From a checkpoint of a small transformer trained on Wikipedia.
Architecture: learned positions, biases, tied embeddings.
Each number is 500 + 25 x the weight over its row's rms, rounded and kept within 0 to 999. Layers, rows and columns count from 0. Numbers have three digits each. The size before them is the row's rms in percent of the matrix's.

# layer 2 MLP down (transposed), 512x128, rms 0.0612, rows 269-323, columns 0-127
065:450496536471557498503489518498540470448472525516507462538500501468448501511516480526502524448514495486504489478461480493511476497508511472490488518496527500509492468486490499514523489475576484543517489526500490518493523519492486532498489505542542448504490528464498493509475529531537453506498465437509482486534527519487486512455501536459503503496516524495508506510536504471496525502525
105:484486487524454497505513490480525527518456502495531507512504501480482476450540482531486479472531483532505504572488489466499457524529522455508504475519505511528484512484482475480555493513503510509538514508451535479532504537484537507490499491499430521492501457502487462482477519501492479522489511489523489504533488444514542495495499547465489532465496506460504491511509505551492510525534
095:533451530532463514446498481501471504473487518491524491446527517544474497538543511503522511465490522498472502495529481447534461525485483521486532504498502503465523536511525502499479510514476474511558521530485492532448517495469531486503507501502497502494504511511532409490502500490444520484518511482514531491474474481457496496511510468531504507468538493493498503497519498500487476549506
107:495533510533523501479517498528518506506538490549486488518521454452520485445514490504450517496526494471464476475530498486513483466491508499508490497519463536464531483484500506508502487511475507503587500537467540509527542486457494517514498505504510452499487492472478485506478496478538489495478492509549514506500499554483505472471440485522475512474465545516494503495556507480493498508484
102:499527481518526525492530492477492497462525476527490449507504517523502520530531438511521476500473488486520528471463526505502539497468495478492478507468497514511568471503511550518489520498471484517474488505494436526513479477529489503502500526502474472493510526515498434553475487547483485487523509513499498495515485489525522543521543483480486515484465516519486501490478480429497516518449
101:463504462540490483490532466496446521487472513506544473521489535449491521538505487522460515456492492482508522479469494541482492500539522543505497488504499507565469514480443517523476514497496458505498469504460537530498499466487484507474530533471473481494488501498523506470481522473501508533476504482532473501538537479496521546478485501528498495526548501518453503470504496520485532490488
108:517508500515495505498536486502491499481493501491486454483485436533511514443507489514543460496490513523479494526481513480511517509544519504544491488505520496533501493541514523488494491515453505463501545508514449471521486492481489510507517555552502511504500510482522470494468530517532520465506463437458512524481466507550525522534496471455539491505497484490503489479504516541471499440495
094:485532509477492497535463487495512555517466531461511492529484482475522480479478481487526454487461508472494511503502461517569509485490481500506498538561526510491484513469480523466506521503486468492514488529497503465534515442492516517507519525445541523494479470498501527486531530499492489483532536496500502521516514535487522470458434523470509506500532540485528498503489523488460509482529
104:494465534509470515500482488524493515473510499494520468538478482497502497528492494470485441465506489512546499513558504444512484538540505519502504505530481516462539505489513510500491473520498519497475532498511526449534455487529540477540482517501513493513482508518469456502493477514477505475526502479487459499480488483477481496511500474536518541442503435539535507467512543539523488489519
093:485471495563478521502508500503548520463491476469521489529495501526460476526510521510516503539564526495493477487531467517427438479480507489464529504521525479503519504512496476485532451507495509506525496468524498498484474496526494530487512502516548515500485531532557507485537481488480516476548505502471456489508455488510505477540529500472502522488523466512522488463472518490509491485488
093:503540464460485505502508484488488485504533537477507494531465531476481474515502538485488509513488530512506531503472525453535528461475471558498491507482509516523487530477524504495500485495500456508486440494503498542471466492508492538525503501503480481512495528519489480458521516507502490446530520477553549498499531460540534475519502469519489488522524493475535488506513498466478479501422
120:524528502499476464521538499477456481477508516514580463504501539465524512453515502450439480485485479511510498561482482531462497498455519508478524529504505519479517465471477513521535516481472516486497486511530486494472477511489542526522510533505512497475507487502485496495530452495502500472519507528545552491529507525541516507521494478486524454497485513483514509511486447504514499468501
115:470533490491468481502447470528488474489520502545504493516499488523518497476458506525475509538551486468512500462456543521486542509451483516533505510520486478509518444511511484506512544502455479462523468501486514491492503492483494466530472528534505498527467533490504512467515549477514520490465515480489476497517477483551487505515547506521494473495501502546542501550483490514452495511483
106:490468460493507493482482512498496496492495469519526469497544502487474467507499516467524516535495443459507501512566456513486509465499504483496515451507512529509512486487526492513513519509503526509514543495510504538513527489521546508475469532473468460456432546523494537514489495500551515465535517499468471511485498502503479486532460531480508507509484514519503495451473481499506557538496
117:522446417457489493482533441472499519516485502492479520489491528519488489509497492532536508499528502468499498538504486448469494490440533519507478480516522471483464514496510498504508540493519514521497531521503519550514490492470486488480491477516511526449516517494484458524534517514473493467488516540476513470548488517460488507522527485475511508478500529493517492561505508490504526523547
093:532506523498462527522497472519522464464542485502509519461513444476493516547472518445518496476489523498533498524492496477523485503501461470460512505550528484478482504526537490499539498501485521464497490455551483476533492515533517496518458535501463507501478490445478523441547527540503483526519488490483489536475475470504520542505514501522510506531490494499491496496470509505525498522477
092:498491482471536475486529538468496456509556555456485492525534541504470468501501479489505509534499508484472475500458528510508476489540514523516483550489532452474484524513512506507528501512497502517474451516488505565481506479478523491502468551583459489498501539493477477471493497499494490500500487511531485476484464487489519501483499515519491513531526490487495491465507501462522479466520
094:515432527510505554530521472529515492515486512507492549539520526505483464483507501502528461497390518489504526504483525509486505516497506479479491479522508484487497530523491492485492512484519486470491527474481496475523500468557523513483514486547517486490488489524495508504472509497503482550487499481493485473492536515494495496495489446443481477538522539500500529507503513435497500542492
085:465500492422525501506522523492514494495494552537483462510510479510497493491469492474527485523500512475481526542515520495495514465461493491501518490504548506509518506497512441503486459490493503509560483526494494512513501497480570476514486513486519508483505472497518472522493509518505538515507540467464523436478526536491525507495509499511494488475554473490526503502484498476406512489484
103:521493522489490511503521492519497499485470478532499480497536541488471515514501470456496513498487516506528507497480523461515461499501519518487504499468502502559515502504506500531541480492518479537505484479496578508466504484475469518489478448495482482469520547474490466492506505460479498494518466499495522560509554508480503478457559516478530474453494444494473501528506469515529482482547
104:482504443480528517512502508484497466513498484503465488506512540470563518506559509481480451472482486476508504451512532485542488502493495489507492516511449510518472482487549556508520523482497491518468494508489474527506551498489535477495517524509485483500471508555462458496534501500488527513482508497428523509544548514483494508501493500502495478459505506506541505520494494483487477530548
106:492473524492516483533502477521580484482473480478529492499495477459463492491494513522479451457461518540513514520502529459502483496524515479546519522538534506489477537513519473509537495514535511523521515470479513458536473475516477496482460479466473505482479504475524467501526490490520514517491517497465482496453502506492469478566506540491486576497505484492514497497504535494521514503495
106:507520491564508467516496501477563512499501490481508499487546491489514468488519450481506513488494543476509489449503466556487518502488519529514518446467490450496447515562503508513485513502482502505473461495515505510517458503475473484553532476486510452533480509445507527485533487451500529518479523510492493497506496534473539495488494528485469518509496504513468502498482492530528518486510
004:522489524535487491472451493541525529523520495507466546484508499529504520435562509503508518480476472503496490493510527503515500477521529518510544517525481480505473507528509532498456460462511453484504497508457481521504506481496475481488544509514489503484488488467472520521465540509530491479498497506512471475489507483509466530482465503478438475454473475504533508467454473528551499519507
104:497487447491500505539467495518511519490488497532500484505547499514441518500526465530502523490492500535533482466482494529508494508504535527507514496516493519509481486519490479496523553502494502515474461423472500510514504517529501494540521479471509499512488469515458527530536502510499468494448500451513498479535536492511499478527486531520448531485507537502413504491477470471495496522469
118:522543513520536481488531492473485487480501463526522508504526545464539531496512526494474508544500474498491499502511478525528493497445536498472497525471455509501492515475480480483505528502481508498492501499478513497495538463520533446501537530519539499470502519468516552542500479454528496520530506500509473497478511535513479518483476549481524450512469466468455501454530468481491517465495
096:531438511514516478492481532500492506523513534459489501503524499504462458466531482516504511494518501490479470512471534534456497458517537450491495477514483516512487514491516478481520503490489497524464500503507498487527484520469517569520517482506486518508489464515487519454501509474527490457523471532547501500492530536471465456463476523461557524512523536506523504527508458545510510489527
103:510433532485528488521521506496502470494456478489506525454506517486499527493520511514459508490476489496473524491489493491508446538482488447540523480516492536527502508540524469513525525493513496506434502495471514504545504506517523473502513461502501484465545473552493472523520501493496572473488534562520502509479527472466482531494464495482482507537489490500519504511464511473507505506480
097:474448536542488485531498482486471494497500493497522520482516463542553512519520491497494504515491497507546501475462491500486484475486500498477542507505470555489458537509510486500475536510546498516502515528509490530489521488450497479489539499553499523445493509480493556487499441537491495506528541478498472518487501466457485490477518523460511448487518497496450506473514499530527491496526
116:498448523486542541487450523472496500493508526509507517469423486463503491508506464543499505486511528484505485461531506470480497527518481533506530486497464476532539493496506440501501489501537486433549477490511497499543505528482499509507520522553511473555490479517497519488506498525491482507530520511475469511486454475499488510506493464481518507503511489481505506531477511478557522501457
086:477490543513538428479490495519545490477500502505495525490546547549522526498479500504482490512554522460504482473514503544498532548443488470526513520485530464498478485476503478523470545512461493533525498483486542485497506464456508494526467526490540506501487497494460516500463492550525497491462504508523471510482490470510494471470452521495495490487536480511507507483471495494501508511512
104:509507507487519504495497446461537481497468515502495526492463504514510509547571479519479526536494462502516512527493492512554437490495486494498497496522481493526480452504470508514517466489518521485511502462518490517505547525465477470511533478533516464483488503489518484477498543514518500493480524487512508485502485473449554509508464467504477466485532514499455519546528508472494542510447
096:485456517530510479495495472519534491454479487494514518524480486525522482506549535518494514522491520480475469511533511514476507495553457441516505540564520464477436517506518520503495500478518538490490474490498502530494497527524515518464522564457521460498521510482471482465481494458517480528480502487522484551484502489495478498533498514481505451527528500451488507493488483486505486515506
096:512521479506486465477498469455534470501539525474424533507490490482487492519535483512543509529527518475483490506475457546457492520484521471520492522459522517498511545491501487510503516518536513521475520536515479495490485494500524540520511491475529472466514462476523500492503525495531482527482483513465484530514501487475481473489450520455492477537524518486509479490513509461514567504546
110:543497522463510475480514526494534480501562532513501486444499497481527510519500558533487481521510513519444490479483504529493526521499520497509493508520506439520540497465504554509513471494497533505521477470563480475498474529503523506509476465487489479470485464454468481459491504496496539480494504493497481472502521478488493516525505458482542501530494478498475498493527448474501535506545
104:513508501560513472468483544507509529483474507502494529519517483485496497509502532539534523479447478480506486533517452502555455514521513488553509509502502492536525517488456521489493487498480490451498486474512486518521495528477498475500464467497489519442538488500497508494521537568477519479495484486523464470438501499512539489506509504498492494480459515459534492532492537488517532484485
091:491533492486510513503513456494483484468530490539510480497466523523465472503557479486506483494526477472530514457538503513519493488512532490405505473506507487506491504492462503508510515484481502531529497534509498513497504505519487522488543514536560484477509478544511511513478508462471478476538500529505478477504482533504505551432473490488502502527501461512574502521476497520499497511474
092:535482496497528521499495497498525473475473500520486495486485476486491514504544485523491521498501511588466473508536516491502517498489515491503530495532540485455485508514530467518477487498536520514473536507486491484551494532516498505480479489453524438492470479530517463512493465501489521474497488521464456434503491507515520465544482505475542471499535464496473509481506531484541453518517
091:522515494501507500498497492490498519522460513487499495526548482461563510525481489494519531499485505534473490457457494483464496511512492498494517450485520513518496504527506456468581504511526466535513520502514561492527497458463462523508500536475491508472453494499514556519475474489477468515485508483502496515502503494495502504463450560502499481504499539465446496530507530523505501516503
097:535539550500523437527500454513451481477493474475516509538535509468509486490504515510484522521500488508512468472504472538540497457494516501500494464492514506522494491508516476511489564501529488459519454493482539476516486487476501464466526512495473513540508505491486468531522475536490517517530496480485489521553462508521484475476521516511448495539465505508503506557465481527508478498490
098:485564509453495500534465507487475503472494476501515502494513530482516508521492462521474510491473497480493473489512508493501478471482468502525481494499494486489487499540532510516487537486491481495498545502495497533496509501504491563469506527495516482545523488437495542498473536489548489515544493520501524545486534543468462456473509509519527506521482539499469508452491434537480528476535
097:501500541486484454527473486455484448488519512491503490485502496493488498514504483472497502459550506483481514505515517517506501497542533508457497506504522520464561509491519547499496462498477489472506460494510511504539509558478474533512533532472509497515494476503449482534520534532529533487497504536524486520475422490522503504462514530470525464517485525539482484479495508451499521480496
117:465493505486525502433504473453516482474489472544473442551479515516543521507508450488497531496489456548517538469484482470509505507482465514468505473525501514500498519503445505495490510496519514492540530471468519505528504520474496488500497574519478486502522550458535531502496477503461502500490491485489535513528502523494510470473513514525512506516463475513512502494491539518524524504467
082:514510478504527465490511486505517499505492505542456479514493524515495457531515514501535505495496520521455512537465493479532493501507497479478507491479528471505465480483509523537502515490498532501502475492510491507521489500457440514512451470478524436538501499512511465497508557485488532505438452485479491542496507550490501492535501465497537489490560520536478506447543493507522481511481
091:524455508514499507519479482478514470495496493488503496511495510506482512521510461489463479477469503525497484449473510542481528482497491508497499566496526506479465525520499448496544523471488444507535465461497517529493469494515554523547442516485509563500471486532460507492500514533527513516464518496536496481485487521442517530498482534463508485502525501498536502518483503525494497532523
103:504472502510514525508484504468522492527494536545495481466531489541478489513473463520462535496507501461458481491534521500497437534477503463502513491477461513484457502473479518490514498485473487435505492572492483490477486515459538505524473476542509501538486484484495474487500526497492512534503494537478561486500501500516518499466535533487540486544502544485501515498501514532509502508457
089:512519491488510520493491463477527498500473548519543476485486506488513513505519470518496499448490486476489487496468465517527502520507495482558485497492461470549487509532465498502472485500488502561474542508477498473549541527485472547503490487544543477513458479505515469492562503473476499501510507509471512526472518529503489515467497480516484482514485561515463498538530480456472519498476
116:470477477449507470483513502494529468486508533476477480516474533500486508485535473479517438521515486542492478514504501458520481519554514481522456499540496513457483489523500481503545516498499495498517485487470502477522488506516527499548493497502486513525516455510525542494542489548494523541499497538525493492472473492483464435506466525527495488526488503520472505524492490507543447535463
086:466537499539548505508518517500495517486488553495467517470485514568439454528483497518514458462509532493507514554514533523508512497473516481482511493467541518494477479490474519529524473492499538490496461516516495472488471504530521533494491484504471509491490495485533510502469485452520528440509473498468508526463507494481506510529507458468465516507517525461474508497512492522511532457509
097:504460511476495492464492544488482487471501536520465519484495543478486508507483560509501525530534502485530481420476492508473474510531562491483490493499549492486479481499482454502516487492477515516544485536499533484517544482523511471517532507496467458498490475464515506477455485507525531503513499534485516500494511515515444505514475524559501504516497475524499492474499544501462515469488
113:517465490528535495513533523509529486482489534493466515525452502467508474535510507482478522497459480540500489530469478524486489490467494499512473466504482527535483495482508479510461575493478513515531513531536498496506503480447493459521524482524511474497514455507439471500478474517541459511561502502538474473499513536492449505485530490501477501515506513480549504516513519481486514481525
128:515472454501530463481507538510485449493508525521481509491548536474484530500519498481537467501490474444494522509460482527506508489471484507459480496470516491506455461470518537514523510488477499511472515520552490492501486458489472505526496502538524514456477484497483532479507489523514507584497490533519530538526518523492467535463494504531503478475513518512523503462503481457498521519486
111:482436467479519500491493491502542512501442493532537514465516456523473478521505505509521520467471507473590508473507526455497494510473519520500483512541501545514513463499494466514475522526540519452488502515478462535491523531486491529500552505479464511468483504470475543512513490506485495534492483512490471498531523507527530488486493472498490482513506482497469497506511514491456491506546
100:463521483569428508511492467483528475501496521516531493526494542484501512508532501476520475475498526508486530438522481501493546478520490528550470478484495543445476486503487481502461501509501500498506503535491534468489493512506469501537500545510470513497476501461485521557479500494490511458519504485523479470499482558505499502521522519464487461527511511508466479527519469480523492517514
103:511522531473507492513465484520521514471514484499462531499492499526516521500528412465549487524493497492508513451527524483523495502473481497465460487491477536514476458519507472525479493511561503492438515481482550514494491491512472529460507538486469479486501547492528546508503441518523491512493477526508467503523512535514521467480473509555475504513512514485501510500483500479506501511483
# layer 2 MLP up, 512x128, rms 0.0752, rows 270-323, columns 0-127
099:533524511570507507517473499489516508492506470482521504521484548496518505516504472480476533511497511507496488495481435535480525488473471494460465445542464509538486495471445524510500465490467509500499509490525519493544506453503482510464555470461546498462492504491513490492524488500493515492502543517565491508522491525482483495480499512486540460499508496486489502511529528519555506529477
098:553506527482451503469470526502472536478505473495518475454504506510491499478507546509529457512506487527475514526480517481528502492479462538500500491472502510487482528500486538507529513477439515525484476490552556490465568451535486503489521501526513511485489470538507480489488489493477529498474510503507497531467537492462487532505478540550506502488497478512505504512500479532510466547518
113:496427488539525517465505540494499484484541474497540487461435527495459511492474505480505450516478486543505504526520490484555527478478470506481477477500518494520514517512534555489491512488470514500476500489480513520480528460509497512467451481506495525532531542529508472508476466508493514526455534516515514497491518504502493524507518501515493477475474491517529507538511533493508436529481
099:505505526491491507532505510496473522488512518450510482483490493578482507542489515516514533491504495469533469532473462491516493483499470529523497479472480525513483493469475516476524512485483504456493476553467463509537469497544544523507475479483524514519474479484473456500505493474469498497505544559516516539561503525506469492513543485502469498525458502529482496455521507505518534519506
097:484505465510531514511503509517506503490554486512515488470426502486501442502463491502490514500542549495502506525524488492534547456496450498517466482494486495521521527499513499489533501486482519479504572448540478528520503469506524451498513496487487498522485517450513500506517528449549512466478518514501477481541520494511459503468514495489524495511494522533462481491496532507514539514513
099:527480478530535489510536531537521508499507470461533462444512525519499456491430482476529469516509515501508484505475472506526506523505499504458502477559527485447541534479529537485461446516526534496523509525489527535532490520460531513473497486544485494485505511510496472511479511482526510483484497507495487488513482504464457503504479461501512552506472512485479496513477485512514514482534
098:491478442532478490506517508545451473491478499543503473549482471530448509475518469528483458529522508507505523466482495531538520490443495491486467512503459514487509524478440470483477498491497487519499555525511509481481489482492505545527506494531512521495469463515465474540505495474519495519512509491534513517539569505496485485480479504512485536514487494492507501523487495521527518508450
103:520485518497506461498477526546460487491510491525496485540536503522506499542496515525511554529495462553523508539478481531478493470509525535514482476528526513512518481507497488504506522510446524437445470503503500499499480500483480463449493493485473510489521514492476482545485500463477504485499579510532488479504470556475472495479512487492524476476502471474464504534533510494519489496517
095:478483474508494478510505506524501510479509494524499508505509533462483511468495496486452473491485470480525549528469468500504512483491505497553499503491467473486512482503443505530505539507515481512475528476498495503481533514526539466467553511515519509519529494498455533505517508514528498501413510494547497477497529519495493473456521525519466486446524525549501510496520432489535515500528
098:515450460515499516462506519513512487494509491538507521486496501493499496466454482512510464477467509547535518468474523548514544512498511491505446484499501498498537512451513493495492520473504517476485559502487484464551493482523492450446480526473505512505510551464492477512495488487518509514474528500480459497497543512472517466463506494505516480488527528505454502564482492514539473530504
113:524459495523517480484498494520501500487472529492490514522489442515491483505481521537526516516458473511508480586492506521474519504488511517519462501509490491495492478494470486510530509516467502443473479531508517461510464550448551473470474476476470523499539533507508499545472513513486511500469519516535535516525471524518500509443506468510483500465490471514467512554491506499532510498498
111:519504478515482479503507493485493540496523528528481415450504460491497491493489515513508525503536494492500478557473505552505491466494501496468463492522485500510495515516501521481512470491507524497499526520509505460509489504497555498456474472492540531516449501503480478477517512463489499513527534506495537540554513509491463497495495523512514532475460499467483497448498489496510567556522
101:497523491535518527527442487515512485489475515513515508471492477494465464492490523553435477503505530522502562481481475474477517548475481471504496494495533501512500449532501542506485518476474494460483538495502512478467548469519492513467489468508537505504484473519484543486521486515502511486548509524490493534516556496496466508481501534492535509508471491548475481527499505551505525485493
112:472483465525484519498520530516496492495505523465489494467448505518531511476492517498484531489513490495570457477495454533521511473519530546536464475536508506528450530500467492494481527505512500479478517495471495509504484534548512497451496491486479511533518528505505480512482537511490495498500506522570490462484487506414468474504533496478522481471506497497485497529518506523529455501495
080:534510476559439481505508497519466501498500526520530506506478472496494539451506490507487529487535460506504513485438460481482522480488498528539506501519461505519527533527495513514490519487488496523510522509503586470495531481511502523481484489525500492526516478500470470548486491496478522537469500493493576451494502483500467493522500491514466525513486488517505498562511472512491492532511
091:519472450483460456517548537529474470493520497472468484499506531538483470482518560561534514487539510506478515535491526483495519503509465518487478487529500438517467529491508519508491476511498504514499524510510517530517523465512540479485480441505486502483500479490538503495490500501484531488536485483493519501505488460480490458513489496497505513463467480541462520462490515507521508565523
096:512434510500488525472515481519507505487492513509515518505468483466486496498486509460506519534505502536488501554512492550508553509495458523513533473523516457455466520489452472502506486488522526529499492484475494495491503493482509508491495486468503554455430501507485484468571541472504512462485517527516496495503513505513527512526478490558529485491473477468459504470511515525504538518493
091:547499515537498519502408544500529503496472539503505499495524492493510526470491469495474488514498543520503504475493500536507529573486516493464474497501452471495491475488482513509510499505510481486461478568498510490502548437515466524481504464475481516478496508485475522530518478489531511499472495509556495497516519517522503498436515488500460476499520495511458499500521510506531517485487
099:525484489545511514531497538524499497500526555501468487493471510486525477520459496520513535487530518489512533522505458526449499504503521531526490477515524451500504471544497502472520485507508506426502502508513488491514512509503508511487505461466466522509493469461457484539474528476530496463484492502505552487522501533509446485461480475513468549467483489498563513463513517509504521502486
102:542505517518464493501513462553589532496478515520519489457469505493497460475488489512486510507494505511531542533458475528453514479506534532512457441487492475497505497469515478489516495509546499486484479508523535514492496522484459528484498466466463527494503531458496497514505497469476494480533504541565522496498517528491518528514521481480521514505476482496471522481505515486498475486470
107:504505520512509506545500527511492505504560471478508439464509463504507499511486506514477531506522494497528504505545489517467491493544473514459473472570509482516506539464489494498548485482497509465496481552466500501495492504518502482452531480489475493478487473474449477488495513452530495495484572513490490487532523553520469500490483528485530492554510488477482494480524505508488512503528
103:507519516509507506501473491517467474477488461533572482479498504498472488487473517512521494526503513503497528545488469525501526556479455492485468458466500522466469501495482544505476501482464504514469505508509515466515529486535527516525507458506531514476489481519529523483522534465515522502530536520523488524482511525497442517495499544472546451450475504522455495520506534484516515520522
008:508507522519528461506552448507504464453473526484508515477507497494522507489513469487493516513497481511480465463515545529476504489538444502489510498494498515506505513531514474521480537464460510476497488469514495497515524500459540430518492515540530524477508492506510508512512462475462523491511463523472511471534518521495492482494507512486504477531517489485523534501472514413463478490451
103:522497465487507519469484527513475477481484480525524460483479511489512526466497544531464465501534515517516540467477479493529516504510508514529527499488500510480482494491458539520523508451475494492501546491519513521449555430519510534492526491544537514489507456531496509521522508499514539488482499496525524540512528469524464455470462466493525468482498547519521494510513483512487515481492
114:488501497501479509496498510547464501489495488520464505467534528503505485520448504503537507477498465527523461504513505507525512469480451519506504471505517460485543485528471480481508462493479515529468493535459526507538549540514540514486476503523465519511465538508510479491514502498499511479450500539520513495473531511500469506524496463535530484447465515528515513507500458539543450534479
096:460489490505541508469475519504501457481492483513536483519500514465454499490509500483477446500459476519505527515525481523524538528482519585482506470483493504544444496457486504504508510503510506515471498541490516504523498507507523521472542494476481520544516482486510454516481535491503511570479497496534492501481505531452497466516537469495502488476504504525520534515498513519511464460471
100:496486497470496508496513508512473482477518455514508521535502493518470502459483543472510470550504506507488575520474448535517545504503496511494465484515464502494506552471545553517525509474508501524501483482476565491524479498503525433492506470515499492547512489541523497511502518482534517511453482483511481485499492520547480512433509477490500509504486496494511513462514507474492496514520
095:502475485506521490477527526520464477476499472500519498511478476520511534479517532521498445525517492518525566449468467484501517500449486537532528489528474475476480480515511512522491517513513496497478514491513508476492483498488483521506501496456509519495464466500537465521481533510535545548536517524488493524472547464516479474437455505501487497459535515495528516557488470491479489504480
104:497476524493480513496508506538471488484503499499507478530521504550481536512447524527460535521490488515528521514475484548451494501486481535522484488506518552449498475545528474499490489497480507432445493548447502479533484525525526511494531499516488511471500503468485493530520464483529521489503539500498559482486498559523497492484484484488498500483512497458480496493507488451502503513523
089:498512435535487474512484501548525520493515522505522475540505469505476528514500473486475476524470490487493496517506434552490512524473523474546525496519458465507518532456499502474575482499514523501474506481487471532499497528502481478492529464484532525463520512489486456528502511468496483445541496541520510495538489516493515513511509494514533511505485489444461507514513505515502511484479
100:544487513491493523550460528515500504478481508515505506475442511509463544516518471461475507525505487539510483534510444513496505513501490486476498470460467498506484553457474545497503486484521514524479557502491515473456563504489502489495510490510469511473501522449487506497545502501543492505508525487505538521553497480505466545531488516468531487504480492541490520492516487487541489504478
103:485494457519531507504478503518472535477549460498510495494444511532468518517514509482479519519513468506480475555500488547536503484515466480466478490495482505475485542464496469487528465504498524511473529488501539501496521469492541461488541498522477519503483485511517533511535516439479517518515560494524499517502497460497477515480477511504541495528443481504468513533497501498547510542486
095:531473489514494490514514483563458459488468509524555508520503500523470467516502572510514525532475518574494554482523502480471505495516500555540497482544520494491482497491494514510470485504529508464473506508505514514446521480467493487465475463511478491518537453497510501500524502501529517478518513523519507530488507520482485510543504474460476507496463500493513506493519478519509456459496
103:516516514509472555510412461509510503486519482515516491479484473525516497539482536537520509500505486527472535516524477506436502508537511487496485482499504524500512520500479488470521475467504506459503514481460489477513502511510525484492498449494442535479469485543497523482475509472465519481549523502511540526521490508523498512496515534499509498566464477498465507518529529543494489535499
091:483504491513463485513542537504513486488511514494483472500483529508496470482490527561474500540486520488532497474501452525440514538478520520499458506492479472455491509501460522511487559474516489480498506480533480461481468506506529538457529460466498510516554500537526507507455532482511492515516493496499517519534515526556476474454510476501491534513495529476523503515506466526519506489469
092:488524473489495496436446522490529473478522522534479490497491488496473478541477521484472504494497466570477481521478531554500511552446503479487511479508509487478453524478514493493495483503521523495453527515496535529499508457526510475505483491467502508484501508539510519513517517509492547490492535490489459527518513437491543463474518468532547492496511511523520525503485502506495458498497
099:549519515502509502529462486507525536497492487530477531498483496542461484526530521521461542489502513483517499535512460504461531510501469501479518481523455512518493542444465474519535488491512501488492492501473519470546481491487499475489559453481467506514472476500495461532490503450488482533484535481498521529472496529517529487465518469478510488492521482522519513447524479469475535531510
101:470450487508467502509530490504513513496495532526549522500471492514507460507503487502448475498484450513505555511476508505536525459510488503523499505491462461475530488480479483485542527518499479474459539489494488530506501510474482467482537489527461510561504488487479457476513493455526502554502496541529489509484529522459497488501541540499483503490505478508506503502511447544548482498482
104:456458481510512517495519493547530465474504535533571486496456479469529517506480495505506477476510511513499557509509494471484516514510462508499544503487483456491487495503479505508504504491496501536444513510486504495487511458555516492480520474512521530509489492496478496480536476484495540457465508562520473506483537491510514494542502542542450482478505449518529506490513480513479538523508
100:486487492531504514519470453568547511478491490583500505463476524468476500506484478519473502519507525550497576537497488513454515488492501505526526485515517497526510494494459509521527509490541507485502501461508536490509532504517535510458469473507535491466512547464489502486522501532515521519454520498491519460467525492485499492493506484490471488457476477506473496481541495476492505493494
106:467511513507491494498488491520459470490500506500548485529498480507495473437507516552465491495509493499516532482419475511474504491484506533565509494558474504532489491543513497509494513503522493470506529527508494501498489541536513508480494498503523505542499461479439493491519520472528490484500487530481496500589506516491511483494541490535474527463519473512474502522489485529483465515511
112:518514507528521526502426496509517505490484487486475460513507459498514470547522556478485524510530515518476494559523483507464510522524517474468501463512491512517462512491496498527510471501461502470512541501507517454527517525484493490431552438508498499474453488489463478516498527488509521484484505489464497516511478524500515457501508490494540495499490504547495505468543497536480516528493
088:492495493551570499500521500553513461491487496515543487484489514483472453528472488504499509522446512497483567503540444528495542485522499480483506505483494483522510502498471521530485470473436516500487512545457503525521498478498533479512495490473524478481457518547484497483505512506547506489484515505486461458489518507510490495499529472524514513545468492526496491518524483532530522477498
089:534509497501513520455463505504484496492524526495483491443523495529512520510444492500517528467506494508521461508516523468536490546500455468486481453529486468502539524448520528496482507485500513498545547525478543488517539473529471451447520484509495489506493504499499551489509531453471527475536518508494506487514481499461514526485480510535556489490480506491472494510517511533512499533494
109:507508492522459530491510472528480529480475481515523485498484457504522495450456531490459505513496504496515504500540486478494504497501495490520535509492529505461484543497502507505473492489489488500446557528504541500490541533528483502457532519572486509497459485507493507474536525470481507500479524498438486477480513478524512489502488540556488528489506447497498494499512460503513500575509
091:536507477540473498502526526477487543487516529527479529485494494501525508499468499550519497484501512484517499484502490491479525557450482522559531506557455513502460547492522481503482527481532498435460499512444498482509500499488525480487514431463486534525501516442485488513503504474487504490466463501501522482481504473529527496494509483518466482499513494510474525524509529496506521515466
120:481424468517529488488520499500457470487491527541523524514480475515471518507525542484507517480487477555495504504497485463508527506467512558522523497529486512477479492482548541508478511481522496512480513552505514509472507512528531505495502490454466527498490452504502471501502498496499513487455509538509507486510535463493501492545498467560465529461487443506524499495511481491483460522478
090:495519517492529509510519528539493474480505498496550459522478531500460479470473489521511521518511455504473463534514475483531483518483452511514447503463469493499461507467518533532458474471473519482490518465505537510511515519505505503495477509546526496511521527479531499494527552480496542468483532482486512489568518481480482547515494492481506506529438512474469517527496514515536503482505
095:523460481523500488508515487475481500486495468526532499476515478476511536476503532505481491526521473503501486485485485484513523540479494498464515510519491482465515524471535483500520467510516479490490497565462552461471483545499470518492491475526505508479498489479499461530497488500545492525524493532498601511525488490548541563519499493482495497512498462504522499459507524492490472516447
105:499512513546453496497471475543520464489510548486490459520497478515537533500510514459486474497491491535517513538508436508467497518479519526533529495459480474504474509500494558484542463499533521487522471499476517507459508533490523520494503440473499500490498465531483482508471503486537522476523508507505513500518506544539446483532510512470470556491485482460486504511518497490486496482518
117:509467513510530541504464517546479488478512446486507490522498517520450528493505494482478496479483493552534514489513484522514495519443440497505521455481520466471522488507475509493497433508508534507504529492507562525528550548492503508479530497502512499520499501485522492497514518478510549512520532489475516484477526528537448480483503465477495521496469499470538519498497470527486457492502
107:535497469539497452466469509517495493483497479522462499514547502495508524497497488538486482483503471494569551518501500491478499497467427480506505480477461436477503491495490527521508460506516504523503483483504527525502547477521487523491518498470508519470507483459471509536514511496510537501505519500494576501501497505516548469499509500523562473503505486520516509525513472528496513536455
101:510468479502497482502555508500504522501571474490536490445474526498522512517489523474508508485498450504496522480491487500502516454540513524526479484514517496514543547481520516477518478488462514487486520558482522525513489486485519455476503463522508502512506501533453457501467503507505504515446509499496495489476528492480497459517483453547526526531467533462494510463527513554508475489500
107:502514516501447492511464524494516500502494521510494466500521491457470456516509527509505545483548494551472503560468497525509542541500485520515511484517473511520455463463460528491474486496516506480488512523486485523539512492513521512452478438485513505505490452540501500501553488493454540481507532471513519517530508524464491459519491465479493519485463500531486521491498534511518526499503